Weights of a small GPT-style language model, trained from scratch on English Wikipedia.
Size: 15 layers, vocabulary 512, 1.69M parameters.
Architecture: embeddings untied during training, gated attention.
Each number is 500 + 25 x the weight over its row's rms, rounded and kept within 0 to 999. Layers, rows and columns count from 0. Numbers have three digits each. The size before them is the row's rms in percent of the matrix's.

# k: layer 5 attention key, 96x96, rms 0.243, rows 64-95, columns 48-95
# q: layer 5 attention query, 96x96, rms 0.242, rows 65-95, columns 48-95
# v: layer 5 attention value, 96x96, rms 0.235, rows 64-95, columns 48-95
# o: layer 5 attention output (transposed), 96x96, rms 0.306, rows 64-95, columns 48-95
# up: layer 5 MLP up, 384x96, rms 0.257, rows 0-64, columns 48-95
# down: layer 5 MLP down (transposed), 384x96, rms 0.249, rows 0-64, columns 48-95
k64 096:495511478514496553487512478517497460448436473488524466525528536500482498510488528492490471429529503472487476509485474520473506504558493531502510
q65 119:483491500472492504497478536506491500541472476472509447492451511522532531492503542554532476513500515526517458489494468544492535498519523492463501
k65 103:500504503499497522488483527526489455526459488523472468462506511496504495492554535512529468480510515491435482468485521519523525487510525512485508
q66 100:484543504474487504508527498522493468455496527513475504501520523482497534509432470467542501476494501499476529525512459516493487502496506502460491
k66 085:504510549491480507530520496513491483432503560484462478532491513517477498488451472474540533491483474497531541499525478507467489522474485498476489
q67 093:509515481506492455478484547492504491480507524490503479484462533527512522484499459548487532564465524511530524500486510475478541501523493464478523
k67 082:505495479526452491474500538502522468492507503458508518482499504503457501503477483547478514512491551492514489498502545512489568498479513490500513
q68 094:492467518512541497494486450520475537510496527457531469537499505488539486491505493524459500471479463530513505493490526497493520498534508518463502
k68 110:472446539480512482480517478530491512498504498465543521511450524479484446491527498537453513494527499506514515523475529517505554505524490512457501
q69 094:459531497490472468527510519479537495459527489491463491527498548474467468511528542516522499495526540506503448527497531532450505528461462497496472
k69 103:467528502475489437541504542518506483480519504507488469489518505469496517536496534507481499516545561513492493545490476498489503504426463496496460
q70 115:493475531487442485504482530516504456490529501524476531485510523465472489510512513512489506472489550510513485486499492526496522466479487446504499
k70 092:507480538476451501468484533520509476510508503521484503476527490495457506499489497483504479482499534528548509521514474513493502494488483450498456
q71 093:503484486515466527499544520515491526547472501503470504551480496510499488499477496527506514472543463514515539520466505518482512516529467486496522
k71 089:503466502481494508497519480463501487546468500530500491518458505531487480497517438570503530493542460498504527502484503506522517512508513495507510
q72 112:507502487507537485495500510501464506475464451473490499463532530505460471534529500520525522532530448506517503520524452494463510494496520542492517
k72 086:471522491511562466515504505492477497516471501468516535470500518502488489527510508534498523513499488474502508480529481527504500487459505546485509
q73 100:480500506505456478527482504527499556485552509489466524506520461529470498530499490509468494505505561530486457520519533522494515512491472515499491
k73 101:475464503484497489489472496503490544503484483494466536492512447540457512531509478498445539490504482563497467504523512530489522488486529546503510
q74 086:480449476459533477478525542463509500516438455520481514487523515506512504490487491515509501501474527522489459512492443536512506517501560510495542
k74 127:514505453506495486472542518486491467466479531473484515495513466509537490512448474474500524488482509517509496495500457520525512477491552521469509
q75 098:514534508505498503483476509495456533493525517486517526509491501541552475536533494523491501512522544512529492470497472487479442441484504525488503
k75 090:516514516490475504452525498473469504488474542520455512533491506504543472518525495521513508513502475520525499499496507525483494503527477526516515
q76 099:508490507512495486486501474533462515519488502527474495451515511480489514525519439512468526509549530494530500459506473522520520480440491518488470
k76 120:503512533509463510491494459554457521521504483502538495508489509517523536512526475533495484518542474496553510531477510524493515487480507504467500
q77 103:531489516489457504477496523530449531533485513483509485506515526486507537474501511537511529495474502511513504526480474525542504529520503510476487
k77 086:521495479494463517456518488505478533499507515468498527523497529491508498496528492496552520486455479477514476524484513487495506509496519527529497
q78 093:504464531510499535516464538511519546500542515539488508511525467479516479498480513466501466481528512514484503504489539531552533505503487467530539
k78 108:530476474505504494504512521491542568496505534517476499473490472451550488501470517493485507493519533509534481508468474505488503523522427503536486
q79 103:490525499477476536512486537493525517461477485487505510493514506534529516521501486493504522492530517472474495524516516457496468475509522519486539
k79 086:496466513503479536492485506453526518466499492470510454480545541505529509524506465546501531502532494502467491490547498429502466478510484495495548
q80 103:474474478502482536510539505521480511522501495481465474502489540489512447549455470520477480470473451523514516502503544550493504503489462495506545
k80 110:496472497507479507503510519504479505559527513493471452505513513510515481559454511523498517497460508507516530524514568512478501511523453498510518
q81 100:467525523470517460477466456463511501485513521449512476554456468491489458527513495496519509508508487484534472502496531516510500519458519495465480
k81 126:474515514459502494491492504485499513517546539470526525480475468445519460551519523500533481495521517526538473486492519506531476509513482492504496
q82 088:483523472470510528495514518531520516459468490513525485508442495503497509476486523528522493503481502531516495530484493459543518481493535519475507
k82 082:495497487476485534504532487503523505494483503467514516426445550450479464456495513508549477467484469511540485486467469497499528466526506531496485
q83 097:498491499499514513468489510520505523540491486489488492541480523474533462511513491507484492465522505505482503489487495505507480496505524495474451
k83 096:446513468518490504476481500484528510500463513497463556517486554520498518490511493450504505490506496483479476460511494532507506492461474495493465
q84 083:511510454484537493451517532479491492533500521470507497510530503513471493535514543510509442547516505468496513468504492534517510513513530512525485
k84 121:485463495505537535459514504471529526478515502489520507469558473467472480542493518528484498509554493480549498460494477521512526508512509565511486
q85 100:498502472499497506468541469470465455515478551463501543452535505491448521514510511529492489501510441483511552480473473492540510497477525526509495
k85 102:482529494494497517488518497480500472480467511449505549484519497478488520542473539527495540502516477474462535498503449483534514489507484491508535
q86 100:479522515523519520457491501497489516436488460486532482501487458538506530520499472504469496512496499474508511551484534496516484481487522539489494
k86 088:483494541526485558451470518490491465442472465477484456488519470477510488515489495523494499471499515481475504504504523479512500497502477541503537
q87 103:514485525483529496497519516519487515538489489490449495550508540514471563469497476559533474524438499491503488465514512466498483497496536544521480
k87 089:526446517477531490474501516496499485500469528471487506561502518482462510505525520558507467483469507469497520482481522500520514503488546571530497
q88 098:537498476490479516504508513508510472521474530500498461520504515508496503543520473545470488484500452486520530505472524469457492492534451527477478
k88 107:508484496468534499512490537476449483516484508488482471485526500493482519520500510524506501525529455491551517458475497479444478514504498547501493
q89 098:479507519501521502491528499523485499456507473524519512502498551514461544465510502517517511522490451478468443482537493555464501523530536529493485
k89 104:478483517502515480473517488509483511465465490516477542495508507498476497515492497519494543506494487447461454472520499555479508509542504504527479
q90 094:539473488514507480524502520474466547518490495494532493523479484511524501524476517531513491513463517484483487473542489493447522500443503468508486
k90 123:517517447488468485520447478518492526458498517463467500468492461503527496518499529505541435499475513499521508501505483530498516514472523476519488
q91 091:494510544508468556530483489530531501533480478494541506510491504501549494506461524477505494483523518517539455516494551517526542482492482502506502
k91 099:554501542481478523469486493516523482510481488529548528506497493497515526486489507467506506508536535524516454512522514489464521475501475485513516
q92 097:495500516485514528504484485465539525526528521500487518490523458550471491503502475466492518480519526482513486512516493541485472515494524490500499
k92 095:495493464508464498508541480486544505534504493493479512497491487506518484490488485537455510518495461485485512503499483553510503479525509482481518
q93 097:494458485493495535482518537488506515472516495443513489479527490498493508531501511469528484500471466475496484505521470524476464471515491460472493
k93 114:524483501508486513499504502495507522503514491487544465462542483490486519546533512507524505507522453526464481471529507493476518483509426491463496
q94 105:512484491560500498499455495447503456492525481500460513519453516499499481510479492505515466495504536519497480499490545548502505515446480503517534
k94 104:510502467532465459510478500437475448498515460520491516510472513497526524510464512524478493487500502500484470478475538526487501500466469505526500
q95 098:540492490531479507503482482517471531484474515489517477500491533492491520466538546494462518534514532514494480478506486424529522446506498526480493
k95 099:526494479537516529529485462467491527457474492508478505480487510500496558466542573497467530499490488472497483514493463487540482491513532523483517
v64 105:493460451489546489522521498515467512503500515489474507521493547529488575475530486511565502489470503478519492497503438452480509494508508497508493
o64 096:490453492535499543516481512493520494468507537528498511471491501515461527507556492522531512492468526457520491451499468467491496500486455476515514
v65 100:491514525485502482514506526484478502540515493508537452496519479550515540482500499504497512508481540448496452503515504507513485532464496497501479
o65 093:498493546495506464486521489510491506482506508498440529522494472545495498511515491496490508535513522447530527495471515512474544493475548470500470
v66 087:485513492469477500541500446519540477526489513517506474503434502501527475527483492471509491531463460510453492515500468465490488504535500507497498
o66 106:495501510505487530509492480513590502482520537457464469492518526466490455506498475487484499462518546524473528503506529455531491477509499484538473
v67 082:562455474480496490468520450528534520489508512532486481547500543522485534541497537545500511497467497470462561489540500491498492530490469488506497
o67 086:517490532478535499442501450519453520491473500549527473551481505494456539462475514512504506514509505491489520507474510492460489485468501525490462
v68 097:475468505512467481554525537486530513525495472551481529475514530496539512520526517497446518478517471485486501491534544486572494500492555495508498
o68 104:490479482494491486538531517491521578518492484485491517482465468501492478569506510547453537513472509498468518492446487486461493488505506488490508
v69 116:490541497500498479443536478518516522522534513534528505533483503487497510519497508518458542492495491481530529505502420494482537550465512571525470
o69 090:515510471493522488445519513523515445498516452514527465472467502494494506452539457487482510506510473505489466551524459470493511529519464473500497
v70 102:492494427493501441514494518485526535500521504471500525515517511460468490542499519537479473528507477509498482493529489480485506532495508489488486
o70 089:475499455519490506533520493486531546471507469513531528513535457507489472458518512495477446529525515504507513465516519497481492523507523513532505
v71 091:513507491498449486510507507496492468518471543502470503542499502498473531489489532522481485522473497501507519506504580502550496506471481452465507
o71 117:525533472494446473510510502513490500507475546523466516567483489511474484508487560545466497492458461492512492484498480493493505496454503473475519
v72 099:538529483499495468494537474539455496535499472493529527482493491495467498440481530502516509558470545514507467536512515536498503483476521507459487
o72 105:519484491524466509506544482528474485544520477486498487513520506491520502488514467540535492562538483474515513517489527557476468460499489490534485
v73 108:523477520520485493467501486472498484528484533497520502536478499542461441480508523525486485455517508514502516501512577512494514483475467515473511
o73 090:450483505460452479474542484541485481507457470502503536553491463504488516491543530509502478515526496475513456492514506527529490480463513542478527
v74 108:457472501511472459495487550481479500478499488515469517483511488466481526548564473511512512498484506472507489494494476489445553504506473490524523
o74 120:489493501466490500539480489482499551538498528509527526496499508495506522566495491495500532506477546469512512485486504489475578521504493513464521
v75 094:519490530501496453503495507459498543505519493489505530492503492522483480508506499525509511538501532516501493466512505471521501485504481515449533
o75 086:509444512494458521505538531453519505506503462485503498508484458486500463524509507491486528490537523512462471467512503510501485531500465445472507
v76 085:503486491503477475523525508499523506537512514528460493510496468495498543538474479507502512479460480479522475521467493490525503517483498505460504
o76 088:499511501481476478471532468509541500524493466486491514514502524541486514485476531538529468526471443486514489476490457513487485516490525526455530
v77 106:473455491507509493521502454489490448528468518491502480476502463439506527447461495500469542489483496507502518461489492478529535499505477436543542
o77 114:469493518469540473533507478486527465517485495464484482478510529484511494463458494518487480452496473506503501491477483507508558481492502502526458
v78 092:491495479509515503479515512491505517506498495477546536524504465497506491543524528491495491496488466426530516477515439467475511549456478493528505
o78 096:477505507486497462522465475459480535531478487487461513516475511556475474509494490500488538474501506421537487454489452491507466536532480468501490
v79 098:499476496553505507440524467514470547483512521505514531505498498498520502468545509447525503491516516501510468489523463480501472492531501482498494
o79 101:524450450505515496496506474498477525471516439441513524509513467520511520474534517483492458475496507489492513520498495522450489483524450505498518
v80 090:534482468463471510478505514498492509554446480492465511486450500516504546503507538500485473514485485516465539503504571497498484517487511548521461
o80 073:528483513469483507504535481448496500514479506454488512501499486545512511508528501513503505445482491528488489506529517500472484485478483504520501
v81 110:488499482537472513506462556477496498497483471501497544478501508475519456520520474525481483503532510471513497507496512485476499511521517485470468
o81 106:462494508524467494495457514486432532502541512472518526472515510509532482547539477463488504499517475492484512528526546471446473495517503500477523
v82 103:492531451478485480528492488542524487513465494524456495486524499488559547475488511540471462472455461532515503513470481514503558513463522508485470
o82 088:511505468486490504502474519523561488474475533503486504488507498484508511487536500528493521499504456493471493541484513542486535446504499599481502
v83 101:485512473478474497535491482529540461498498524499420495511524464454468540538485519480530487487484487509520489468462525522536550499482516493547484
o83 101:482551468499511498544489495491515498495470544534479491510465499497492505489468492522466465480477508529538453513484516543493549525497542508535513
v84 096:505509516479543482524517530472484503516493475563498489496519491546507520473494487479470547514483522531498506464509537512477527505501539461439517
o84 109:477486562488473510508522519500477512485520489534451483490514488521493521519505476546494514531561471490544504474512505508507526479447517484501520
v85 100:524507498517523513509458486524510525457503483470522526488506507505504439482514483543498523560473517535506568510502512523502481507480489489466476
o85 105:526510493531474493489455505562493490485522489514514486474479501456521459512496508508527478521533508498525509502490514527515472489478456446442504
v86 114:474557501494523490515519525529518511446510489476510536468465527426521537495483502520515491502500487497512490500499488505516487522512506507512553
o86 097:497518518468546484508523548484490517520509500546511473464492576481488518443470492507481501509442508466506533496511496468471516509472507509519523
v87 114:539491519508571497437478504501479511456523513477497526496488517518498484502511425493526482502509530489463476468505467491451469507543474498471513
o87 104:485513493498525530473464528479533499478522496511531522489524507498476510498488476442517517496473516522447489470471531496507512519528488469495548
v88 106:487537463532492481493546475520472501493510546500514528536509510513515490494485502542473487453512524546489501516519482504472446502468512481456494
o88 107:467472492515516495488522511524466487484490506513481489522510478471508504463537502486519452498530465491491510505472539495444493554475514530473478
v89 093:474467489460499504480508517461504524494552504485481504479509506484497509516497450471474507501517533497445503540499497541541499530504495486498492
o89 095:496510480488479497505493504477545548495510497518492498474497482477473526469528476467495500491481491502483511493534483514525507480510526473441567
v90 104:505519533474496516533513492511490504532447538481484464524495493539546521472491525470456474520419423505510456510491466476497519498483506466520479
o90 113:490539519473516522514477477497552492536452517495492501487509489473497490465485586514494472490457469467493465506494513504553514501472496487526488
v91 094:486495498490518482545457532480490475483548454526486508495488516488495516511527437551508483496535524481530510439488484469509493456546471486505482
o91 101:471487514544514511531479506513472525492510476524490545502494504530489482524485451539518518507480484458483523459512494456499531506529495495478522
v92 115:514554455551505499475457516482485504454516491516535503508505485515488444479490529465500517500551498509493496503497483485495452496494482482461474
o92 095:533532483479520454459462497508462504511515470476515478503557490518499472494520518453511494488548513487499483516520513498477485500479490543490465
v93 094:529486545487458490500536476472495534493478475488497493496499493510511511507488518519482469518490484520457526495487539504501508476498477463451511
o93 097:482522497533457502493517439485484506506520488516491461481515492472520473536483499472504506474525473510465552506452513500542511523518468459493493
v94 104:477514521459512519552487484519484485551472484506451533477486501471489508512462499503492513506456492522505493496527563510464501501533524507501501
o94 103:489521504487450547531508504509539483478482509487423499464517491489524536495473494496503467463521484518514530525499556511524489506526524531519463
v95 097:461482519550487520517493516502463497501551484498491487473477512506492475494540494484452494509552504495538455477522519513476477480497486533499493
o95 096:470460472529479500543475509518490483539493488504523538415495463542542470520513533472501534507514508537497485523501517507492471499507480502501504
up0 104:525489524502518504505516511494486479479451512483515506472473492519481480502507487491513472447529530536506523506471529461481531465478483458515450
down0 104:469502454514496506480499482531560494501498489503472483517512505498500511484491530489527476536477472454525480527470514557480497511473508537508547
up1 097:546458472463518549496511533478484473497522510470478500512480507498521472528491453500487523510463514521486535472481495507491468481485555497465533
down1 103:498505504541484498480524482523501522490518552500498488561525521512465480522524550454530489499533472478468514526488475503493512522486457488491501
up2 094:492474490500521464494475507489566509507464474503502502509519479491496485496507530501462555493503492526513529509513491526518488452481519498492493
down2 096:517516478518497509529509522511461535506503520499496523470478521496488531485508480462497489495471506467471536499516506461469469514533501476515509
up3 103:495486486510472529480475473487457528475508463472467533510425487525527505502557531540497486513500497489506540514472507497552514469520513478469500
down3 101:509486513493533480515537548496513495499482524502551493517517508478484497514500481439491497497489515529482489485491503527479499550535532497534468
up4 099:522464496504487487491513526522514478444503523515458536492494494504483536507516491534460535485467480531484514534529519495507485505462484491533524
down4 101:459502497512539502550509500497482513537465524445540465529509487481495478498510502478526490548490525490509521519491477540516489467508523518491486
up5 102:477504466481541516509487508504494530466492489477516454529523526532517544505520474515460505504500514510532524514500489526544529549492527536494521
down5 096:500469521570459524487535518467523487500482467480521473453498481466521465524509524500504441473476506499494478509513516499517515501507466514496465
up6 097:473501546463531499469491476496536487540512511504486507558513506506508516499545484518575537479475498535475494488500477501476486511535530495531479
down6 102:508461501484495499496491536506482503510490474447524514451514507540484490496476544515507492482541508466526507484494519499548532492491499487485473
up7 104:491488435475511511517480501509531499473523478516479532548480500458474506483525484486481481493445493487532494524495469542473533475534543560475513
down7 104:523499482502501474469511491482492499447478501505498466462501493482489525528521510523511537486497501515479521510517522467468488555520450481515488
up8 102:461511543538496509505509468506524497475494504494480571545478508538483486524479511512490481477493495483479495510506472506497492489511518528517485
down8 103:541511481454482462500521516514495487488505464513478458468505471496469524482530550459508550467504481501523495501488449495525507494488505481494512
up9 098:504534521486490506481487448482505476485486503472463495587479483508477557490497465472487534483507479491544522511480517496530523562497520492513475
down9 105:488515483525480502486472497485533535569485498497541504477516521508484508465490480528526495539514508499505526493541519528514475499489474504488488
up10 101:471536482498473531498507485516490516483476543482502499487533503475511521548480530519487522552496508498471458549532446487460473493439479521501493
down10 104:524504502477504514484490527495478500490529479502522497524490531528497523519507495505482495527538493504475519506532481497513495489518509505497470
up11 113:464481537473496552535517493481536523505509525491488511484486523527483507467564515518538458519489517522494513539486473483476520493487510533478495
down11 110:509497429485489476483477489513498509510504498559502494474494513503534521528504488470503531475442483483478472451503488485505501472521489518476495
up12 100:484498470544544497473509490483457504501537545482466542459531508518533501497541469512488506490460489488464498484490522485476478509497473544502511
down12 102:519492520439459529500512513519536485527463492505518487540500480498456522519456528493525510536559491501501509490499492493563521482521515465490475
up13 101:510501505484499524484535495512490478518466480494434515488492473543492539503506488553489483495455458496527472513505501497476525469515533526488520
down13 101:492481452494525450491520480508545529552537518482545520472510495542538500502520508486490497553498535495489542492483487505503473532488495477525458
up14 098:536515502456494492465508449495541523523496514471482467485510461493498526516496521501488501500492442505505467492511485478510481474492471502491511
down14 103:508499479516495532488468520479499466493484466538491515539473540508486439510521524494479510521483540521494555498527454526459519501506535516517476
up15 104:467519498460475535449513483514489473460485502529480496494484482514485515484477465463515471465530502515492525484457469524508501501521537522494538
down15 097:535468514516489485515483519446515515502536498498516496515519519484478461506512514516450558519463497483504513503448523443476460485487508454450494
up16 095:533486486479515497513514456560464521518489491477447463516468460500487497504522498533503544532523457531486509499478506514513475535560524494490503
down16 097:519492508537490502530487471470525464462495518559522560469531529502516472460534535510457481462497529500539542505490477492491578501484503492469523
up17 100:487501526476530508544508515545496460526500489457524531512529462456518499526491473504504498521515523491514537510530508492523525521499507486542519
down17 097:485510487498454506496489490480507499519439524541489489464474538502491476470505512482471514459456469493505485470479511490468484508539470514494481
up18 100:555487496492503500519461503447528485492538478499500451517460483483504531507511511518503504520515470498522513508485512497536516521547524504530428
down18 099:467495495541486483493505473502480510506506510491504584466544482531480502454474484531503518540523530487514515512548494501473481502454489478475548
up19 103:494530479473519542491504519532557508477473518501481499514526491470500490475522511506448502474502455503506506508466490537449519484526519523519496
down19 101:514529519499503494535481491488472517527542524517474470516490476520520545506503448494549519474494544490515516481518526453502471520495494480473501
up20 102:503500508492468476484494516469506557508482532490522527525490510469461503481541537483483482484509503474489485529515565489473429488475529493491520
down20 102:503499471544546564467511515489511480480477483531462469487512495547528512515493483508512498502504496494504531498503474463495558531531466505508477
up21 103:548520477503480502526532497522503501526512521517469501530507517481460425461448515511502531515484447523518498457482490490417462518500511497488502
down21 099:468517472527516512487516518489469490473484485523508540465526497503542554506549472497527470496501519498467511531515474474527529468484507512488492
up22 102:497478495499485512487476435488470540490490490493467491513477511500493499517497510492513528540494490504506560515556558490539507466518523480529509
down22 103:497519519499508463542504543443491461489502454501509529503532506499477482487504455490516498450504492502495525492506481543526510452511522534473540
up23 110:535466493463506509491511467482499498499450507515503464509492488502467481469502444530509505499553489472525538498476534533512510464481501524505428
down23 098:504531483519490501496501514478503510477535495472468532478516486501491495507459548494494516524421538512492509479511467478464472500532506463530567
up24 101:485528467462475503469519521484475448483521493479467498447455524506534520474478539479499511529453521529524514508500443515545484486538510505491513
down24 098:481478522468499462464520507487502547471489515484457519490512511472504522488536506508569489480514545474473516503470514505488453550498505539497469
up25 092:500503474494491476507530468538493500524510520534475511536483467456539485500469524490469461487489515511487533448486495525466529501499521508502461
down25 096:501502478512464520475484488537463489489494490531482532506504506472507465524525444470518468479504568536474460481516492534484500464523468521517453
up26 093:476561486508478465496526447513493479487503483520490483479543513496436491533474523560484511479493482478503456506483511481525493484523483513511495
down26 093:522492524511512533521472563526515516510491489511482495495446487533521524484548504488487482513535480487485529493491468483451504530485501505523489
up27 095:495522518490517503531481492500459492490491514516507445509456544498561503510494545507514491504555491510492487502498565497537508505480505481514499
down27 096:493518493483509494492541517515519516534509523474487487451508470518460500492494499474537475529460471481512500503555489498493455462511491518506524
up28 112:525492495530490530526467546495481523474511528500455457500475532475549519487494470504477531469517527466547486509485513469518504533523501493473534
down28 099:519493502542499492526514501545517476511491492506494460550487517487510466485489433486535486514511497523503459471519498446492465487547521501520533
up29 096:505491501559488491447533490483480470480478514509486527471516479498510442458532517494520528522498492519489479515492482475480456554469475490487516
down29 094:458486507438535490551497537490544503543546519491471498528494504525505508542483539514493447496524492469464507489489466509494515480517512498504491
up30 091:531467516534470487493523530495485495576487516500551542494520491509539513511504521517547510511516490478524492503493516536504446505494512466505492
down30 102:475476465471500499489488416474492503470500474495473483478469500465509460503516482488484482500533470535485542545499487488460468501476508506531486
up31 095:497538494546527546475489521453513506455513485516501506496505507486503485504489492429484481502519472489512450486502513495494525461527491478464476
down31 099:511449518470497483512523481504508537529488537527517509521506493462518533509504489559494520479503492492507534515499496489449502544506486439522524
up32 103:505513460478502527487509517502486500507487528495540499486516474485530519474538511510472539456489497515521480504448473487508582494486474486494518
down32 107:465487493497504494523486483483450517570533474537504487482517529519480520505480424502473512532477491508506532525537526506484468523459476497530503
up33 089:501529479523548518471487464530478520532500496506493506514514525470482502510510487519514534496501481498507450491466516469525512483510499461507489
down33 098:455482526462486494521527499519533476538542546511550473511509501494476517518492510478480466525548539494499474463516537512493516492504510497533484
up34 087:504522497508519519494471517543503477461526494524454509485508522472493525444540481513534541510516527532513472499492471490480489545497525516479512
down34 092:495487482492474476504491467459515520513492486463498454513526514520489476501475478506464468494473498465476499492462480498497509484526489514509473
up35 101:487481514542513528521523505496505505512539499506516497488551536508505538483517485500505471561455494462499515473521538495507493504520534486527505
down35 104:510511487497476506435489487501506485521466519547468521502513494532469474480492515514514510500493482531549519465480519475486512493502497552471474
up36 105:502468511471503516511530511479563501494474530498469503475493512510479514549493511519485556524460460497523475460504461504494509504527507504473507
down36 106:488484510506519486457548512520505457534516496519543497545540477487473452504509473475481491497517522542493513538472430489476492472482506494514478
up37 095:463483530488456482483484474514522514521490478487504525494488524533529513456524521505528512463461527504530516528479479496506474487519500472478536
down37 093:506501486469493479485535539481507492496487523462531507468524525458460472501508481480471511530472521469497528485511528473529501510494498536509454
up38 109:497478434461487497495483488521480490485478493488491511491533546498476515509503484455512509475475485466503501499479561482476516488518519499484474
down38 105:492550539532505481511522516504515561495514521488488477504462472465515483494524486529470455519537480501479472505539488489519499486502500483508529
up39 099:501529497511509516472531550509495493498510510549494472502458515518493527475502485524489491507444453508482511490504495516542527509483513539477517
down39 097:445498481510466476529520524458511476497498508503507528477529473486468462504514491495491469498553491479485547508499474499489506528512509452490458
up40 094:497497504498499519458493511498477454463522471521464506535525534536491512492491505487522429515514487442503502488467483503468550518538537512495501
down40 094:521510503530513476517508461492515527554510503458523518456491507483501492499479516558479548513473475537504499541512489522503482504485458491445482
up41 101:478507489498518520518454501497475452502480538511497475424591454526496512497511497496545484493482509513485518501488475493490497503456522514509498
down41 102:505547567508508461538533528507546506487495465504496500520451529463518468545501471454493497506550474455501475475478469532485510486512471513539484
up42 102:475441537504515488513501530472485497485495495494521531513538516510524489554485478490488471505480507465502484472501496505489517447489492550495484
down42 097:499580455499483506518498494518529481515490503533462491510440466516505510443477519520500528504503490479490513511518501505517489500524508450514512
up43 104:503494515517464570485513502527507528555467510508514518518503526496472513473563445522511484514472499473490522507503522473557517530493518539537532
down43 105:499509487527507484513508441492531484484499504543465519481505460528484500499437479542471503542513493516535517515499518484487498531470472478499465
up44 107:514521453461476514509492516510520466511474450461526501463522481526505505509510517520491491467478518460505498511534486537534495494495516533505484
down44 103:492497539541501479482504506493517511479516524509510512540530483503508486463500505500506501493530548521525519478439514514503467506497464508517481
up45 100:499505503484505490453491470472519501520499478484488480491534522538480513472506517477496503534520546491509475469544505466512468480544536530503585
down45 096:496470477526480529568503484508507485473506497548527517497473478474523503516501530506510486531509460510530572480451490508502519512495493469458441
up46 103:509541477469504487470522470531520476493502497525462533528482498474473528472492517512488516533536431487548514488434521512516523552512515483477522
down46 105:523502517527476497497496532514511537532531498447488506491465543505521529544517492528514482477497513530479534519518463480498492484497486485543489
up47 093:474481515497534504516496486477489498478477511461519509485502457536475475581529511494507521511486514494474520523483515516472518505488514459513534
down47 101:559526469540470506509493553496512498513519535522516457535509516498513505441464463503494480530538507513516494436484477491508496506489494523501471
up48 100:509496520512470524483463512485458461515489486475551488478563481465516474524499486493558470487497502480521489525522479530495502480516465520525476
down48 092:518533495511526437494510489496514539498493507524501541502435491517522474495479489497453538532509508509493520505467491492519513515476577510485539
up49 097:500478518481490469520549482471528485524490519495545494487472504504509477472512525519489480521529512503494453535521466488521450517554487535518480
down49 102:498527494515499542478453524496473485493521493508506500528508535464464477460512475498485499466459471532530540486447503502536533496517531476506493
up50 099:511502561484481470466505548485503487503474500515502494526525496485496486542552536536481492498499455514500484523518494486515484528459510538499449
down50 100:479536506537542510503481436501498495480510532523470514466507499502466510491501470435499501497478550509506484482473523475482515543545495479522524
up51 087:515523504555466513527484476451477505494514484498467486477480496495504450518510500510524466476479467483536491525498488520490511472432487540514507
down51 094:496513532532514474480533482513510470486520492516528486489544502525479512469502487489505500468476509456479502507536524513527503505467493543482467
up52 103:504502561494512508517559463491468522495523492506521566471550462508516507491512459510499558507500442502522503522495517474462487461522518481482481
down52 104:567520468506532459483459555503523496537499502525505444509507551516520501492537528507512492515503542513502503490473499499496519504478460466446505
up53 096:527518464458515479517501477511488514483505456495479508467518487487481520483510485484526508536485465507467507478498490494538494460517487539496480
down53 092:450499512509462523458525515485511504514507538518515459533483502465529446507528500496488502499504501509515491508507514509487495540454523468476509
up54 094:512495510479561541507450491490520510526517529478510525527484484529474481511450498507496467489529502507525495536452459483506502502498495500513446
down54 098:481501476552470465472551492509478484500500493536529444523514518495511495487552510495500500527450500499488481470526514501511492495511535535505521
up55 091:535517495505514482515493521465527524486523504545514537495514570484468506490487497493526535499501545490454462476519487508506514498476470503490493
down55 095:477484510525558470500514533463501493481518515460521500470514492503473497482483495506529487540516455478443520540506525494467505526514500512478487
up56 107:513544492500489428509523460517521496468495458418509474466499499478505501486492498528475500513503467484496471477509465471498527502510507480486479
down56 105:506517493535450499523509519481517496529540541561486537487458453523524499495455535517508537500491512502503516526520483503507481492487518489472507
up57 105:459530475489499526540486490526496491509499475466511521515538527482475473481504468500503496503508515500488473531519481484507450485489496487501497
down57 100:507478497538544469436492513496529448479517508536505465495472505500528503488518525493472482505528493566552498460536523508510511488524496509487488
up58 104:518512462506471548556489475501492457495501492489538466482547479473533490464503478538554504511548531518491525487498507476512466532541485502532519
down58 096:491531513483469456496501486489508487484500480513463509519455524530510481476476507447442516487455478488525515501501492564496480476460510499489467
up59 095:505467498543504465531477511495500521501505463499511507527530501536516506499504539458513543539453500487509517486521485516499467510482518487527490
down59 106:467498522491492509478498549475497479471508489535473556523496518483493517493539502491500458490535472467518494517510538525493502500508499458518513
up60 102:461569552490492484512466498468473483542503526471523479492508534521470501516489516491551534465496498517480525480495498504487490480475472509412534
down60 099:537465489512527494461489500482543492477485460507489544529478459502547514504536507502471483541491495464535502517487544449472501517516539527517511
up61 092:520492532498511495486463502507518534532506485516472554493470485520460502536493467480487447505552510447471517487482479517494469499527487510498483
down61 092:477510542488519488518524513476497484517531537478512442489465515523515461531496517481524505507479489505516450532560510471505531520482515533488473
up62 098:476495511521510487519458492505532493518542539498490486524453502487521475478498516496453517519477450477499497451505496485505461499523483464536485
down62 101:490524496481510531535563482494438518521461491516498501477537473520445500520541492494509484468530525532484504512520489539508550510480507520487491
up63 100:496550554427495512457483479494514470534458490492566510505475493532507513487495496505497535506489534480526478527521485486513496472511513525518491
down63 102:515496464524499518526541517529512494445537505492428473492513515516519502527477503529512496474514516471500525544488512500497492494501486532533496
up64 092:527513467532512489485497511452501555513510531526498474517489498481493489487484530504505529511514515526475520514487485531524518470511506551470504
down64 102:497464503470524524515483485523494495500519476476484487493504493500509503487512505507490507482446475455511449501516539503476507514502523486512484